{
  "n_layer": 12,
  "d_model": 192,
  "n_head": 2,
  "n_kv_head": 2,
  "head_dim": 96,
  "d_mlp": 768,
  "vocab_size": 8192,
  "activation": "tanh_gelu",
  "norm": "layernorm",
  "norm_place": "pre",
  "norm_eps": 1e-06,
  "positions": "learned",
  "qk_norm": false,
  "attn_scale": 0.102,
  "bias": "all",
  "tie_embeddings": true,
  "parallel_block": false,
  "init": "trunc",
  "init_std_qkv": 0.0361,
  "init_std_o": 0.00737,
  "init_std_up": 0.0361,
  "init_std_down": 0.00737,
  "optimizer": "soap_variant",
  "lr": 0.00493,
  "lr_mult_qkv": 0.7,
  "beta1": 0.95,
  "beta2": 0.99,
  "lr_head": 0.00671,
  "warmup_steps": 200,
  "schedule": "wsd",
  "decay_fraction": 1.0,
  "decay_shape": "linear",
  "final_lr_fraction": 0.0,
  "batch_tokens": 32768,
  "seq_len": 256,
  "doc_mask": true,
  "train_tokens": 147300000,
  "steps": 4496,
  "dataset": "wikipedia_en"
}
Each number is 200 + 30 x the weight over the matrix's rms, rounded and kept within 0 to 999. Layers, rows and columns count from 0.

# v: layer 5 attention value, 192x192, rms 0.0898, rows 142-191, columns 64-127
# o: layer 5 attention output (transposed), 192x192, rms 0.0976, rows 142-191, columns 64-127
# up: layer 5 MLP up, 768x192, rms 0.141, rows 0-2, columns 64-127
# down: layer 5 MLP down (transposed), 768x192, rms 0.114, rows 0-1, columns 64-127
v142,192,229,187,162,216,255,236,213,239,207,223,191,160,201,234,210,191,197,186,221,179,182,216,148,165,202,196,185,261,199,205,196,167,174,212,182,178,161,217,182,236,223,177,216,242,257,204,199,199,220,242,170,218,224,178,244,216,167,206,172,218,177,212,193
o142,218,211,161,257,167,194,202,205,238,201,193,188,247,183,181,161,198,197,182,197,229,200,215,186,281,219,196,201,146,186,181,247,201,148,250,236,239,214,205,157,217,180,175,190,207,150,203,205,179,203,188,218,238,159,194,157,226,200,233,229,210,211,200,198
v143,143,283,212,215,161,230,204,230,176,219,219,209,147,221,178,206,195,196,174,185,207,260,201,209,195,145,215,178,227,186,204,233,189,155,200,205,164,219,229,187,207,194,200,204,158,237,176,193,199,192,213,167,154,194,237,224,203,214,203,149,220,171,166,209
o143,236,230,173,213,242,191,242,175,247,195,212,201,209,211,170,215,207,224,201,210,200,179,209,221,208,230,251,185,200,172,194,155,208,199,239,238,243,194,157,198,246,182,202,224,232,205,182,224,191,226,197,263,208,196,168,204,198,197,195,192,212,224,227,161
v144,193,182,183,181,217,217,210,190,192,228,194,250,174,192,182,172,180,164,183,235,130,215,177,194,158,195,214,231,178,202,202,201,195,216,160,211,248,203,210,252,241,220,171,213,252,203,216,176,218,184,245,212,229,252,219,185,205,200,235,221,224,128,196,181
o144,231,218,225,207,245,209,193,189,219,134,241,171,199,195,225,169,214,229,200,199,172,204,193,188,234,234,215,236,210,183,180,226,214,184,192,230,139,205,176,183,204,199,134,193,214,196,195,201,169,249,212,234,205,226,237,228,199,166,242,223,218,226,183,180
v145,172,195,217,203,173,224,223,197,211,180,231,183,175,169,167,184,225,206,178,236,284,196,194,157,192,209,198,163,232,247,240,206,222,189,187,231,191,175,212,162,218,176,185,222,243,210,213,222,219,188,164,168,214,219,225,197,198,244,224,204,191,254,182,214
o145,211,203,198,239,187,194,169,228,223,261,149,192,222,231,221,204,157,184,230,171,157,192,216,226,173,237,187,178,212,194,217,244,182,191,229,183,163,183,163,222,208,126,171,160,172,206,220,174,181,234,190,248,233,181,182,189,226,198,196,163,209,175,223,241
v146,183,218,242,239,181,181,190,179,193,221,167,162,183,231,207,188,188,210,217,183,189,212,214,212,227,236,193,151,180,212,208,194,196,178,163,203,235,193,186,222,190,188,222,237,246,214,261,253,214,223,142,177,180,200,173,206,197,200,198,184,143,238,228,187
o146,218,155,186,166,153,193,195,234,208,224,170,190,181,162,202,217,165,163,187,180,213,170,208,191,171,161,266,221,226,224,182,227,220,252,232,176,156,245,204,197,185,194,173,195,216,194,209,159,228,139,185,260,214,183,219,194,198,212,198,180,214,171,215,227
v147,218,136,208,241,190,193,216,213,176,218,181,206,199,238,236,156,208,186,238,191,207,211,201,186,193,225,216,203,171,230,189,219,214,223,199,120,243,181,184,183,240,197,200,180,242,176,196,249,231,165,118,208,161,193,181,171,235,212,234,206,197,162,203,212
o147,170,229,233,170,199,200,199,182,188,173,238,163,228,187,174,245,226,234,186,187,253,249,216,178,209,199,202,239,191,177,202,161,172,256,202,230,198,209,187,197,146,213,241,248,174,225,206,196,165,215,241,215,246,184,191,178,202,227,188,177,172,211,215,197
v148,208,212,246,177,168,217,195,173,195,150,179,221,122,225,169,160,227,185,144,193,199,236,194,155,206,153,183,141,224,174,193,199,224,229,181,232,152,232,201,172,198,207,182,212,185,228,231,208,215,249,192,191,116,218,200,165,212,209,210,213,195,232,179,200
o148,169,216,193,185,180,193,184,198,235,249,212,197,218,218,222,143,177,226,203,184,204,182,177,242,193,238,282,247,230,257,194,202,179,169,221,200,209,167,192,198,239,220,224,201,180,186,174,187,166,225,162,183,247,198,238,202,151,204,214,164,221,172,212,210
v149,231,170,208,186,196,159,170,121,184,189,204,253,213,244,196,263,193,223,205,147,224,186,193,199,193,155,204,220,178,205,194,216,204,226,211,164,218,262,213,193,184,188,248,163,191,228,171,177,173,179,211,186,189,191,201,136,174,197,200,152,173,245,179,184
o149,166,187,186,228,205,235,226,209,219,183,149,203,196,185,182,182,203,178,183,220,171,213,197,172,205,202,195,205,180,260,228,211,240,222,196,242,239,146,221,188,185,232,207,261,250,221,199,155,157,221,192,167,194,239,223,260,177,190,154,240,207,184,181,207
v150,228,181,200,180,203,232,252,191,225,174,172,229,197,236,236,244,203,151,145,126,165,209,226,251,231,209,198,162,182,158,191,205,217,159,202,175,204,128,229,252,143,187,180,228,263,191,214,221,221,194,223,227,222,230,217,239,221,128,211,164,166,209,184,172
o150,208,222,239,179,200,220,191,246,176,185,251,171,227,202,208,139,180,213,238,196,206,170,155,170,170,254,184,257,209,204,244,204,171,210,218,214,220,246,222,182,265,217,215,200,222,177,185,193,182,219,221,188,183,142,177,222,160,235,230,204,208,185,221,110
v151,134,269,186,154,161,209,192,201,279,167,241,207,152,206,133,182,191,224,187,172,221,209,225,179,241,194,226,186,273,176,163,192,213,194,200,212,165,185,197,181,152,188,157,250,171,225,205,162,230,208,226,199,161,219,217,288,177,261,223,208,200,226,247,161
o151,244,178,201,236,207,216,216,186,166,217,180,193,210,232,218,183,231,216,211,230,211,219,179,204,139,213,228,231,180,208,237,165,207,193,188,163,233,193,156,206,252,172,250,165,207,232,229,229,235,188,176,206,189,198,194,184,152,212,216,233,235,164,186,240
v152,183,172,172,207,226,189,130,164,206,233,236,214,258,175,202,239,181,260,243,243,222,208,193,201,157,202,203,198,174,167,206,195,221,231,218,190,264,240,200,253,216,212,191,211,222,188,189,198,192,188,154,222,218,194,201,173,205,213,185,211,225,253,221,207
o152,180,226,216,231,199,208,244,226,172,220,143,200,206,225,200,226,237,170,174,204,212,178,204,185,195,233,174,242,181,232,166,219,217,178,171,230,147,191,201,175,131,144,190,184,206,224,218,170,229,184,255,233,222,208,246,181,222,224,157,215,173,161,178,173
v153,174,235,199,226,162,210,183,210,199,262,236,202,205,199,171,159,234,172,169,241,239,217,279,179,188,147,231,247,204,227,219,183,231,271,187,201,172,274,243,146,204,239,247,170,143,209,163,181,178,239,169,194,200,163,212,243,189,171,163,178,262,257,229,213
o153,177,166,176,178,205,174,181,161,228,206,136,218,228,220,193,189,191,228,192,241,175,159,150,228,227,182,195,181,166,243,194,188,168,182,185,209,220,184,207,233,193,127,155,208,195,221,209,220,180,209,202,183,183,252,169,219,200,253,247,247,165,169,188,245
v154,182,208,202,191,193,208,134,242,232,230,286,193,229,165,230,132,223,271,201,234,284,232,210,218,197,226,215,197,211,218,188,192,219,242,223,165,150,225,160,163,210,154,188,161,117,185,179,165,152,190,212,207,215,189,220,253,166,170,144,192,219,239,250,239
o154,191,198,180,221,170,174,192,230,196,177,186,204,196,196,189,295,179,171,210,233,184,149,209,187,200,181,144,216,184,192,200,152,157,242,170,173,196,202,213,237,188,190,222,174,171,242,238,238,212,197,134,183,190,246,171,218,295,227,202,193,183,181,253,218
v155,211,226,220,175,224,204,238,189,180,229,218,123,215,225,207,198,183,174,270,138,204,227,207,232,201,213,200,169,186,197,226,208,170,175,206,206,245,190,199,234,170,202,212,201,180,237,228,204,229,204,101,230,199,255,176,231,206,192,173,297,222,140,214,219
o155,178,187,191,213,231,190,211,180,205,164,207,231,168,176,166,223,166,204,190,252,217,190,210,227,227,180,220,205,250,187,161,192,201,247,189,192,122,201,233,159,190,208,192,187,254,206,140,213,202,191,255,176,185,170,208,192,166,216,195,149,160,251,180,215
v156,206,223,200,157,200,195,272,235,193,204,216,179,231,228,184,266,174,217,204,153,246,197,182,210,218,194,193,237,215,191,198,226,178,197,256,165,172,223,232,247,186,169,194,228,221,217,226,207,170,174,229,174,225,225,202,228,199,175,242,187,160,133,164,190
o156,219,222,178,211,211,216,203,156,170,186,225,227,164,184,209,168,220,208,157,212,161,172,212,176,204,243,191,147,148,215,221,201,232,197,180,191,237,169,192,155,187,219,207,234,213,205,201,230,193,202,183,165,120,164,179,215,214,220,143,212,226,245,233,170
v157,215,181,199,234,184,174,190,173,174,168,173,209,227,208,221,185,187,214,228,189,140,193,162,249,249,213,153,227,149,212,203,213,211,201,140,159,232,169,145,183,174,227,260,181,165,240,181,221,191,197,170,217,211,198,189,110,257,161,155,216,181,191,151,239
o157,238,173,158,184,207,207,214,203,197,201,191,181,196,189,197,222,181,166,188,211,228,215,250,212,227,184,181,193,252,198,183,219,182,204,227,173,136,238,201,246,200,229,227,189,219,179,179,140,222,204,197,200,224,208,199,225,155,206,193,210,176,189,204,164
v158,231,186,188,213,194,168,136,209,207,184,181,259,188,198,186,218,172,238,195,188,154,163,176,245,194,153,210,218,175,193,205,151,177,216,194,166,213,220,190,199,207,195,241,215,200,222,131,185,154,180,233,227,246,164,212,152,206,185,229,200,204,221,185,196
o158,226,210,195,205,220,205,203,230,156,178,208,223,203,197,228,186,209,203,234,207,225,248,184,152,206,222,178,166,183,229,206,186,234,187,215,212,206,179,210,224,234,192,181,206,172,187,233,180,196,180,167,200,189,197,199,223,234,208,156,245,202,188,214,167
v159,206,195,209,200,194,219,210,160,206,202,186,213,141,200,204,169,196,227,203,219,167,255,144,235,187,212,214,197,201,209,218,184,215,212,139,180,265,190,212,203,214,227,212,188,222,194,220,221,202,174,188,235,174,219,197,131,166,250,221,215,230,176,183,219
o159,237,204,196,206,197,157,177,211,225,193,243,202,230,175,202,187,261,227,159,203,179,187,249,211,186,165,225,168,240,184,173,203,190,204,237,186,179,205,156,174,201,157,248,211,206,190,239,158,186,216,181,214,232,145,211,215,221,197,203,187,175,221,200,205
v160,187,218,175,211,192,225,226,210,180,227,194,147,199,211,189,182,173,168,236,206,159,229,219,243,184,188,167,224,175,229,124,254,208,141,191,256,174,202,196,237,222,213,221,206,209,186,208,197,256,198,211,231,222,212,165,239,199,214,232,154,206,165,202,177
o160,233,209,222,229,219,187,221,207,220,195,207,221,241,162,204,225,177,215,212,175,193,215,141,159,195,201,185,151,261,200,253,222,220,189,165,176,207,195,235,143,157,205,171,170,194,223,177,256,177,224,193,212,194,177,201,162,186,191,188,237,238,217,163,212
v161,194,233,227,210,216,183,207,195,195,194,216,156,195,221,242,239,154,249,230,181,209,178,196,198,213,239,220,227,195,187,212,159,187,196,193,162,288,176,211,189,177,176,194,207,189,184,189,237,227,202,179,193,199,226,196,183,231,192,234,228,212,157,226,163
o161,253,182,188,157,200,203,214,196,205,222,196,220,205,143,233,163,205,188,195,205,163,183,206,184,205,184,202,234,165,184,178,199,205,208,246,238,114,206,199,198,244,234,233,222,237,235,221,202,186,150,219,220,193,136,184,219,193,174,150,214,187,228,194,198
v162,182,214,198,229,213,190,180,171,216,172,207,218,193,181,227,210,192,238,237,177,205,186,164,181,182,206,203,234,207,198,166,185,195,201,206,155,240,209,183,194,199,227,209,163,240,199,159,204,194,191,229,230,191,218,220,144,217,213,186,237,200,175,192,139
o162,232,227,233,198,216,209,187,198,196,203,192,225,198,180,182,187,221,182,168,220,164,224,229,174,209,218,209,193,161,189,202,218,208,210,179,220,202,199,172,192,190,137,212,198,225,253,245,158,211,198,194,221,250,209,239,184,191,197,173,204,193,198,175,241
v163,237,215,215,170,211,238,219,186,195,199,236,185,168,190,211,189,180,212,174,174,268,258,167,164,220,153,213,185,151,205,218,175,206,271,220,196,180,180,194,196,243,180,205,187,201,185,224,214,181,191,146,208,195,138,144,183,208,266,240,176,240,199,184,203
o163,210,199,214,186,194,188,155,218,229,142,175,201,243,186,151,212,257,260,187,220,189,159,217,166,184,191,194,213,257,186,196,225,200,170,218,225,232,172,186,185,221,183,192,242,194,172,159,203,187,184,219,248,232,163,256,267,230,164,171,175,164,214,235,235
v164,194,153,175,232,236,156,256,196,167,217,227,153,256,195,238,226,179,204,181,140,175,170,175,201,236,162,216,183,171,208,203,230,231,198,210,202,206,182,203,180,134,174,250,233,203,135,205,223,235,225,185,199,179,206,170,201,211,169,182,234,159,255,195,176
o164,185,246,212,167,200,223,189,180,186,215,135,204,209,204,172,207,188,217,187,222,188,210,193,171,165,250,194,158,207,210,201,166,178,206,154,182,166,236,182,238,231,257,205,173,244,192,201,171,183,136,205,212,132,169,214,231,179,230,198,131,187,161,183,196
v165,186,188,201,162,216,211,174,240,200,206,168,196,215,220,214,215,154,265,206,190,237,212,161,208,163,225,223,213,147,238,172,220,210,181,227,171,196,188,167,194,226,186,160,148,183,193,189,257,185,198,208,238,203,224,157,211,159,214,198,209,187,208,219,209
o165,254,228,196,226,182,183,211,169,215,188,253,188,217,148,191,162,242,134,176,179,206,225,225,201,172,222,198,208,234,177,181,195,189,209,213,177,229,183,195,231,194,144,208,240,239,183,233,208,183,205,181,222,202,217,215,197,266,152,215,170,212,239,165,222
v166,182,205,210,153,249,248,228,198,206,169,211,219,154,191,240,253,192,196,198,156,196,222,203,213,239,246,187,212,202,181,210,200,178,188,202,166,190,187,163,199,139,154,215,243,240,205,196,167,161,186,199,219,230,248,216,224,206,200,236,201,189,173,178,189
o166,238,229,210,186,170,217,195,227,161,211,210,232,241,180,189,170,194,218,215,257,201,181,195,201,152,165,237,220,168,237,217,119,222,106,241,193,236,168,241,236,186,224,222,172,240,203,229,217,182,218,205,194,184,186,212,201,184,213,198,229,178,232,238,198
v167,255,161,217,223,248,242,185,167,201,240,223,238,147,171,210,153,242,195,151,209,180,179,220,211,208,188,222,198,229,189,224,189,207,217,199,192,158,175,183,188,192,233,190,247,217,193,241,190,185,241,226,218,216,231,247,219,174,213,195,217,210,190,251,238
o167,142,213,211,182,164,186,226,179,205,98,222,186,232,224,251,158,213,247,227,211,196,184,179,177,204,212,228,210,198,208,173,179,183,171,188,193,256,228,209,242,216,130,188,153,190,207,191,199,193,196,158,163,252,225,212,183,215,227,207,139,177,226,171,150
v168,181,177,222,202,133,183,185,203,176,176,164,184,267,226,199,198,200,216,228,142,208,159,228,200,184,167,165,177,183,190,180,210,200,187,206,212,223,188,196,174,176,248,201,176,226,207,192,212,185,210,196,162,193,177,186,180,223,185,130,207,183,266,172,217
o168,197,230,228,208,189,238,192,196,217,218,192,140,139,172,198,234,188,157,195,198,209,223,200,234,174,259,249,190,219,216,238,203,247,224,205,182,219,245,200,294,229,152,210,188,192,187,158,227,182,200,168,204,161,195,191,157,122,219,228,164,221,148,219,167
v169,206,231,230,176,219,230,259,251,228,180,218,219,115,247,213,186,200,132,181,177,181,204,233,200,191,188,184,157,189,184,200,234,216,191,227,178,179,209,202,146,218,172,180,222,198,213,231,197,214,230,190,212,208,237,231,217,218,201,242,188,209,190,195,214
o169,197,182,175,202,198,179,182,187,215,224,212,186,245,152,198,167,182,233,222,182,199,196,182,200,218,212,202,250,168,242,204,242,213,201,190,201,188,190,169,210,169,207,205,229,204,182,214,249,212,212,231,191,190,148,164,206,188,217,248,193,258,233,197,183
v170,190,223,164,176,227,187,182,182,201,175,209,210,230,172,225,199,198,223,226,237,164,203,201,187,186,210,162,225,183,192,251,238,180,252,199,199,184,227,145,210,231,222,210,197,193,201,127,149,182,182,233,237,192,174,163,187,188,199,173,196,181,234,179,222
o170,197,188,210,195,225,195,226,246,212,249,190,182,246,218,198,216,169,197,207,205,221,228,204,198,202,180,241,156,191,207,184,216,221,177,180,214,162,162,180,186,170,214,206,150,206,224,224,179,209,181,197,168,211,283,237,165,211,214,193,209,217,180,262,168
v171,220,235,184,179,216,208,234,194,217,238,210,167,262,263,228,229,168,168,171,183,193,195,257,213,190,173,206,208,172,206,179,205,189,162,208,213,189,228,222,182,176,204,231,178,216,246,189,223,180,195,194,176,201,231,202,211,243,153,163,148,237,246,164,196
o171,183,217,204,182,200,213,215,215,181,225,142,236,201,166,111,184,191,246,189,204,200,204,171,193,197,192,152,179,188,194,212,238,190,228,181,269,164,175,229,203,207,218,160,207,205,165,175,214,204,222,211,228,199,198,185,220,157,176,212,236,193,227,196,190
v172,187,166,219,264,221,220,139,162,207,149,173,187,189,199,174,175,211,218,245,245,221,212,221,202,191,174,197,185,214,197,239,175,180,244,196,176,230,219,211,226,233,206,149,202,210,167,212,133,166,190,230,195,224,215,184,230,166,261,167,224,213,189,209,231
o172,197,185,199,173,152,209,198,258,161,213,202,248,165,188,282,245,194,244,197,129,179,172,234,187,201,221,210,202,215,243,186,172,191,167,211,187,207,226,218,221,169,179,246,230,196,223,214,229,220,225,173,218,198,245,226,203,218,157,231,207,141,183,208,201
v173,214,192,214,182,217,203,154,179,173,186,179,199,182,238,237,211,174,187,147,239,204,170,171,200,160,193,184,174,219,195,243,201,179,210,235,222,188,253,188,191,190,209,171,202,165,214,199,226,174,254,280,200,177,193,211,211,199,211,182,212,223,219,243,178
o173,210,256,176,196,168,186,225,225,249,210,246,196,189,165,196,201,227,234,180,180,215,187,228,205,245,193,235,186,161,229,155,200,159,192,157,195,175,169,214,222,217,200,208,220,216,230,226,187,223,142,186,164,244,233,166,214,227,143,207,136,215,197,166,192
v174,223,243,213,186,181,197,207,227,228,272,208,177,208,232,223,185,231,205,218,144,176,187,222,165,167,174,202,190,236,184,218,224,205,191,212,224,190,234,221,167,198,216,161,215,218,221,196,228,193,222,198,198,213,227,267,246,177,166,151,203,228,190,196,228
o174,188,179,211,202,216,142,221,157,213,177,226,188,179,168,171,229,207,189,197,224,222,197,186,193,258,234,214,223,218,222,220,171,210,211,135,202,210,251,197,181,210,173,224,142,190,221,245,212,176,173,187,176,211,231,170,155,216,200,266,181,136,172,205,203
v175,199,120,204,173,203,146,187,194,164,212,172,218,219,227,237,192,198,218,216,173,220,182,193,228,169,301,177,241,147,246,211,208,185,242,211,213,303,193,211,209,206,207,191,191,245,202,185,215,247,146,186,203,215,210,180,180,239,193,188,210,216,198,221,185
o175,192,214,242,195,219,206,149,201,159,242,216,177,227,202,170,218,235,128,206,213,195,224,196,172,181,143,173,228,253,165,199,141,209,228,168,208,156,197,228,190,181,192,186,182,234,165,190,191,139,220,255,204,248,261,244,163,169,192,218,188,186,210,167,210
v176,180,233,195,177,182,182,245,228,224,179,217,199,186,216,185,137,203,205,207,148,187,222,223,165,204,163,200,192,221,196,165,201,170,206,212,157,178,161,230,125,214,185,230,203,184,222,207,205,261,184,163,218,175,194,172,244,173,214,230,214,209,227,189,170
o176,217,153,150,222,183,208,209,190,158,251,190,150,189,183,200,239,159,220,226,214,202,198,213,236,166,230,183,176,201,199,246,224,209,196,219,226,271,234,168,194,225,179,224,176,206,202,216,211,139,229,215,199,154,236,196,196,214,198,207,184,232,181,233,245
v177,277,160,228,163,180,224,182,180,262,154,223,196,155,222,218,188,191,207,181,177,202,174,180,191,222,191,202,189,191,207,203,162,205,247,193,219,203,230,210,155,204,230,103,213,215,234,265,240,234,201,187,222,135,212,245,189,204,261,238,170,194,203,248,201
o177,173,167,145,288,173,195,232,189,206,268,229,210,179,219,180,200,247,195,134,218,197,208,183,214,155,212,237,231,209,201,190,204,170,198,212,179,249,191,165,246,214,201,223,215,170,207,141,219,191,236,211,174,242,203,187,213,189,120,210,200,183,193,196,213
v178,153,193,178,206,216,168,134,193,196,179,236,210,218,200,193,155,181,247,171,224,218,245,181,180,210,165,203,210,211,186,188,216,212,248,161,164,193,224,202,217,200,186,183,145,201,224,191,190,162,215,225,199,196,241,208,197,238,215,197,233,185,247,178,208
o178,181,225,162,218,182,271,182,193,202,217,169,183,184,202,150,235,192,151,221,173,196,204,177,242,174,240,178,191,208,230,198,161,215,143,208,195,174,173,174,212,186,205,197,255,201,205,205,198,222,242,190,240,214,180,177,203,181,191,182,219,184,161,245,234
v179,184,162,213,248,233,174,180,153,124,211,150,231,219,163,233,204,185,218,244,241,209,202,246,169,188,259,206,187,237,232,200,190,190,228,218,194,267,178,196,226,246,208,200,199,196,192,210,178,229,184,149,222,191,204,119,223,189,189,225,190,203,180,226,143
o179,220,194,221,205,171,214,207,219,209,190,238,169,249,206,241,220,204,208,183,185,170,185,219,195,219,130,170,270,203,168,181,169,204,223,168,235,192,194,272,153,212,188,172,197,155,184,135,202,206,210,219,161,215,244,276,199,228,188,199,169,237,193,179,202
v180,152,242,242,194,190,213,236,162,241,227,172,220,202,251,225,218,204,140,209,192,202,190,205,200,156,178,172,183,190,215,186,251,217,155,187,229,195,169,194,214,202,232,243,203,185,206,168,207,183,184,221,214,193,223,181,196,179,191,200,155,211,222,151,249
o180,204,204,205,251,220,204,208,209,181,226,229,208,201,172,197,204,143,249,229,201,176,224,173,254,186,203,234,209,236,173,166,209,179,240,207,153,202,207,232,200,161,224,182,220,205,210,244,205,196,233,178,197,224,172,220,194,165,200,206,241,215,190,224,159
v181,194,213,210,200,212,187,176,238,203,253,188,196,252,177,233,275,176,190,244,230,238,166,195,213,294,237,203,216,219,234,174,193,241,191,225,244,204,177,160,237,201,173,203,241,192,173,164,210,166,160,164,166,212,210,156,241,191,150,206,186,171,214,244,191
o181,195,172,158,192,185,199,214,179,205,157,199,221,192,228,174,172,199,184,215,175,135,233,200,165,141,183,141,194,198,193,214,194,162,210,173,189,205,188,248,206,193,235,181,192,220,211,230,242,205,216,199,225,164,215,240,181,268,198,221,238,163,199,210,205
v182,153,192,202,213,179,211,182,180,200,231,214,209,228,193,175,167,207,216,183,238,244,210,186,190,190,177,211,206,183,241,240,217,208,203,218,168,133,224,205,138,201,221,245,163,153,184,188,179,187,178,153,242,188,190,152,213,184,213,139,217,233,256,239,243
o182,179,197,152,199,169,217,203,241,201,186,155,163,188,216,173,210,245,205,194,187,220,195,205,226,194,212,214,183,237,155,196,204,143,226,165,202,215,200,195,266,180,151,187,213,203,225,165,188,183,181,172,176,195,216,242,201,173,154,210,179,194,193,213,216
v183,224,249,186,250,226,245,235,200,189,177,212,116,178,193,176,190,210,185,223,194,140,206,219,206,242,185,245,203,165,204,196,208,212,196,127,177,220,187,239,222,211,223,238,185,193,202,235,212,243,217,130,232,237,188,189,216,166,222,212,188,259,199,224,184
o183,220,181,208,183,180,202,240,196,190,210,142,240,252,197,259,161,147,238,244,191,193,232,180,189,212,192,141,201,240,218,181,216,179,241,213,224,184,288,188,141,206,174,217,206,176,186,192,181,178,202,221,172,179,95,199,193,256,197,164,187,170,211,173,235
v184,182,151,215,146,229,198,188,255,163,217,210,194,224,199,214,201,181,242,210,162,227,225,226,183,197,206,235,208,228,244,189,192,162,196,213,172,176,204,218,205,225,213,166,169,218,166,184,192,194,184,161,165,202,236,208,200,214,207,249,278,208,199,198,145
o184,221,286,163,206,188,218,245,190,215,160,206,204,236,217,197,205,217,144,187,168,166,184,207,181,179,232,184,199,128,182,246,160,215,204,262,202,243,188,167,179,206,231,182,225,212,213,198,236,186,215,234,198,203,211,228,161,230,193,150,140,203,219,211,233
v185,217,222,187,182,214,175,260,181,214,204,163,205,214,197,217,253,185,173,207,234,165,213,183,196,177,245,203,188,174,143,155,211,191,228,177,213,190,174,210,234,239,203,215,232,225,227,216,157,176,215,236,195,266,176,225,224,234,234,195,180,174,127,215,209
o185,210,175,232,232,226,249,128,206,206,164,234,218,186,201,159,194,220,230,212,176,180,200,253,191,285,190,191,214,239,231,195,245,242,162,210,244,219,186,177,195,139,236,202,194,181,196,186,200,272,242,213,186,179,213,228,151,187,208,202,180,153,229,164,138
v186,229,166,230,227,189,239,169,195,194,215,174,225,208,213,207,217,196,130,220,209,195,189,204,177,195,215,194,198,191,195,183,201,200,183,179,191,200,196,159,216,186,202,197,240,211,215,193,233,209,198,189,144,168,155,126,164,194,172,178,215,188,195,119,175
o186,181,227,181,181,198,219,225,197,170,210,190,168,186,217,189,208,213,178,179,154,187,203,209,211,201,171,203,233,189,238,194,196,225,226,211,207,177,185,278,172,185,244,173,184,189,195,192,215,212,175,202,186,240,218,207,207,157,177,237,226,180,142,256,224
v187,186,206,160,235,234,209,220,193,188,206,213,177,183,188,188,171,213,245,241,175,202,224,166,238,153,178,242,154,166,201,206,233,176,210,191,180,199,195,228,193,230,186,207,178,215,184,175,166,222,205,191,234,237,184,234,183,196,262,197,253,172,200,195,220
o187,207,195,211,200,195,198,195,223,193,190,167,213,226,193,247,241,242,191,212,211,206,180,238,179,227,197,191,156,246,145,194,197,170,205,217,227,185,168,129,213,173,191,205,223,171,214,246,198,185,196,209,233,204,202,211,204,186,214,215,187,190,201,232,197
v188,172,171,186,212,195,169,215,212,142,235,204,233,204,207,228,240,188,211,174,209,219,188,241,249,200,226,226,199,141,208,194,202,208,196,182,185,193,237,251,220,211,192,198,239,218,179,168,156,199,195,176,172,260,167,211,194,221,211,214,226,192,227,182,214
o188,241,221,174,220,200,205,194,210,221,210,237,155,254,173,160,231,200,151,197,183,171,180,134,170,208,202,194,246,164,194,230,212,171,186,197,198,153,181,220,199,162,172,197,191,195,171,193,225,231,186,254,208,141,171,196,220,214,199,199,185,227,193,211,181
v189,190,203,189,219,214,156,216,235,225,187,200,164,265,241,216,229,153,172,247,206,258,188,203,216,200,207,168,210,138,252,169,168,166,226,236,153,201,213,197,185,211,203,203,183,239,157,222,178,160,209,191,177,210,179,201,190,206,160,178,145,169,210,177,210
o189,154,252,176,175,205,206,210,232,156,253,137,241,196,172,205,202,161,188,158,199,171,188,197,165,204,247,252,147,188,134,215,209,248,178,217,203,139,146,207,235,157,238,195,203,233,249,190,223,196,178,172,228,227,220,188,208,240,210,176,196,197,244,193,189
v190,212,223,197,223,182,201,217,179,185,234,144,184,203,185,212,196,200,204,189,241,187,181,226,184,152,179,198,271,218,200,273,204,177,159,180,222,238,209,225,217,199,223,220,198,206,209,178,179,208,241,210,197,259,178,186,174,218,169,170,236,260,212,156,170
o190,239,221,184,236,236,211,216,191,216,213,229,211,228,181,199,182,166,186,221,197,254,234,195,200,208,219,195,152,202,179,127,252,246,193,222,218,236,230,215,236,173,182,200,167,224,157,190,188,168,196,199,167,179,205,173,203,200,157,209,139,177,214,215,196
v191,201,211,185,184,182,207,216,252,238,212,296,150,215,171,169,221,185,196,224,218,185,199,196,227,235,199,243,194,196,202,185,211,197,160,234,202,207,184,230,193,237,203,232,249,207,224,249,140,166,177,197,217,190,155,228,202,208,170,187,156,191,209,175,220
o191,230,227,231,255,193,177,245,160,154,193,130,212,189,243,191,189,202,217,219,186,231,180,194,156,201,177,160,196,212,154,188,237,215,221,187,178,199,202,167,203,144,212,176,145,167,162,144,263,190,188,160,181,184,175,170,203,181,255,191,228,200,199,237,174
up0,183,219,211,159,207,168,217,205,201,173,200,239,174,168,223,164,194,232,165,197,234,193,193,181,238,254,219,194,195,200,230,159,238,152,157,217,129,238,152,173,229,206,249,189,211,191,215,171,180,242,243,175,237,216,230,215,256,173,221,211,194,202,212,223
down0,205,211,247,215,211,224,222,196,224,206,212,215,168,176,163,197,167,245,218,207,162,185,181,194,198,200,223,192,226,207,210,227,187,194,196,165,229,155,234,243,165,191,181,207,210,190,233,192,163,196,218,200,215,156,188,191,163,219,190,170,185,184,260,156
up1,186,195,158,233,208,206,206,174,196,210,195,229,162,200,230,221,218,173,179,265,164,207,179,182,198,202,232,107,262,172,170,211,213,151,208,232,228,229,198,174,187,239,199,189,231,212,174,183,212,203,213,167,208,175,193,173,204,219,214,215,222,210,234,167
down1,200,219,175,179,155,198,167,213,199,225,187,198,225,229,199,220,213,185,208,255,186,190,231,178,232,189,227,150,211,187,198,201,202,133,215,271,209,195,256,214,241,228,225,206,227,216,214,169,159,214,173,158,147,211,179,171,214,175,260,167,231,236,205,190
up2,217,158,234,219,180,232,201,246,181,202,210,158,180,210,236,201,212,178,220,207,186,157,224,218,197,167,186,146,198,232,170,202,212,176,235,177,244,206,183,231,213,218,207,168,210,183,223,206,206,209,157,270,323,217,245,230,217,136,200,133,184,179,191,218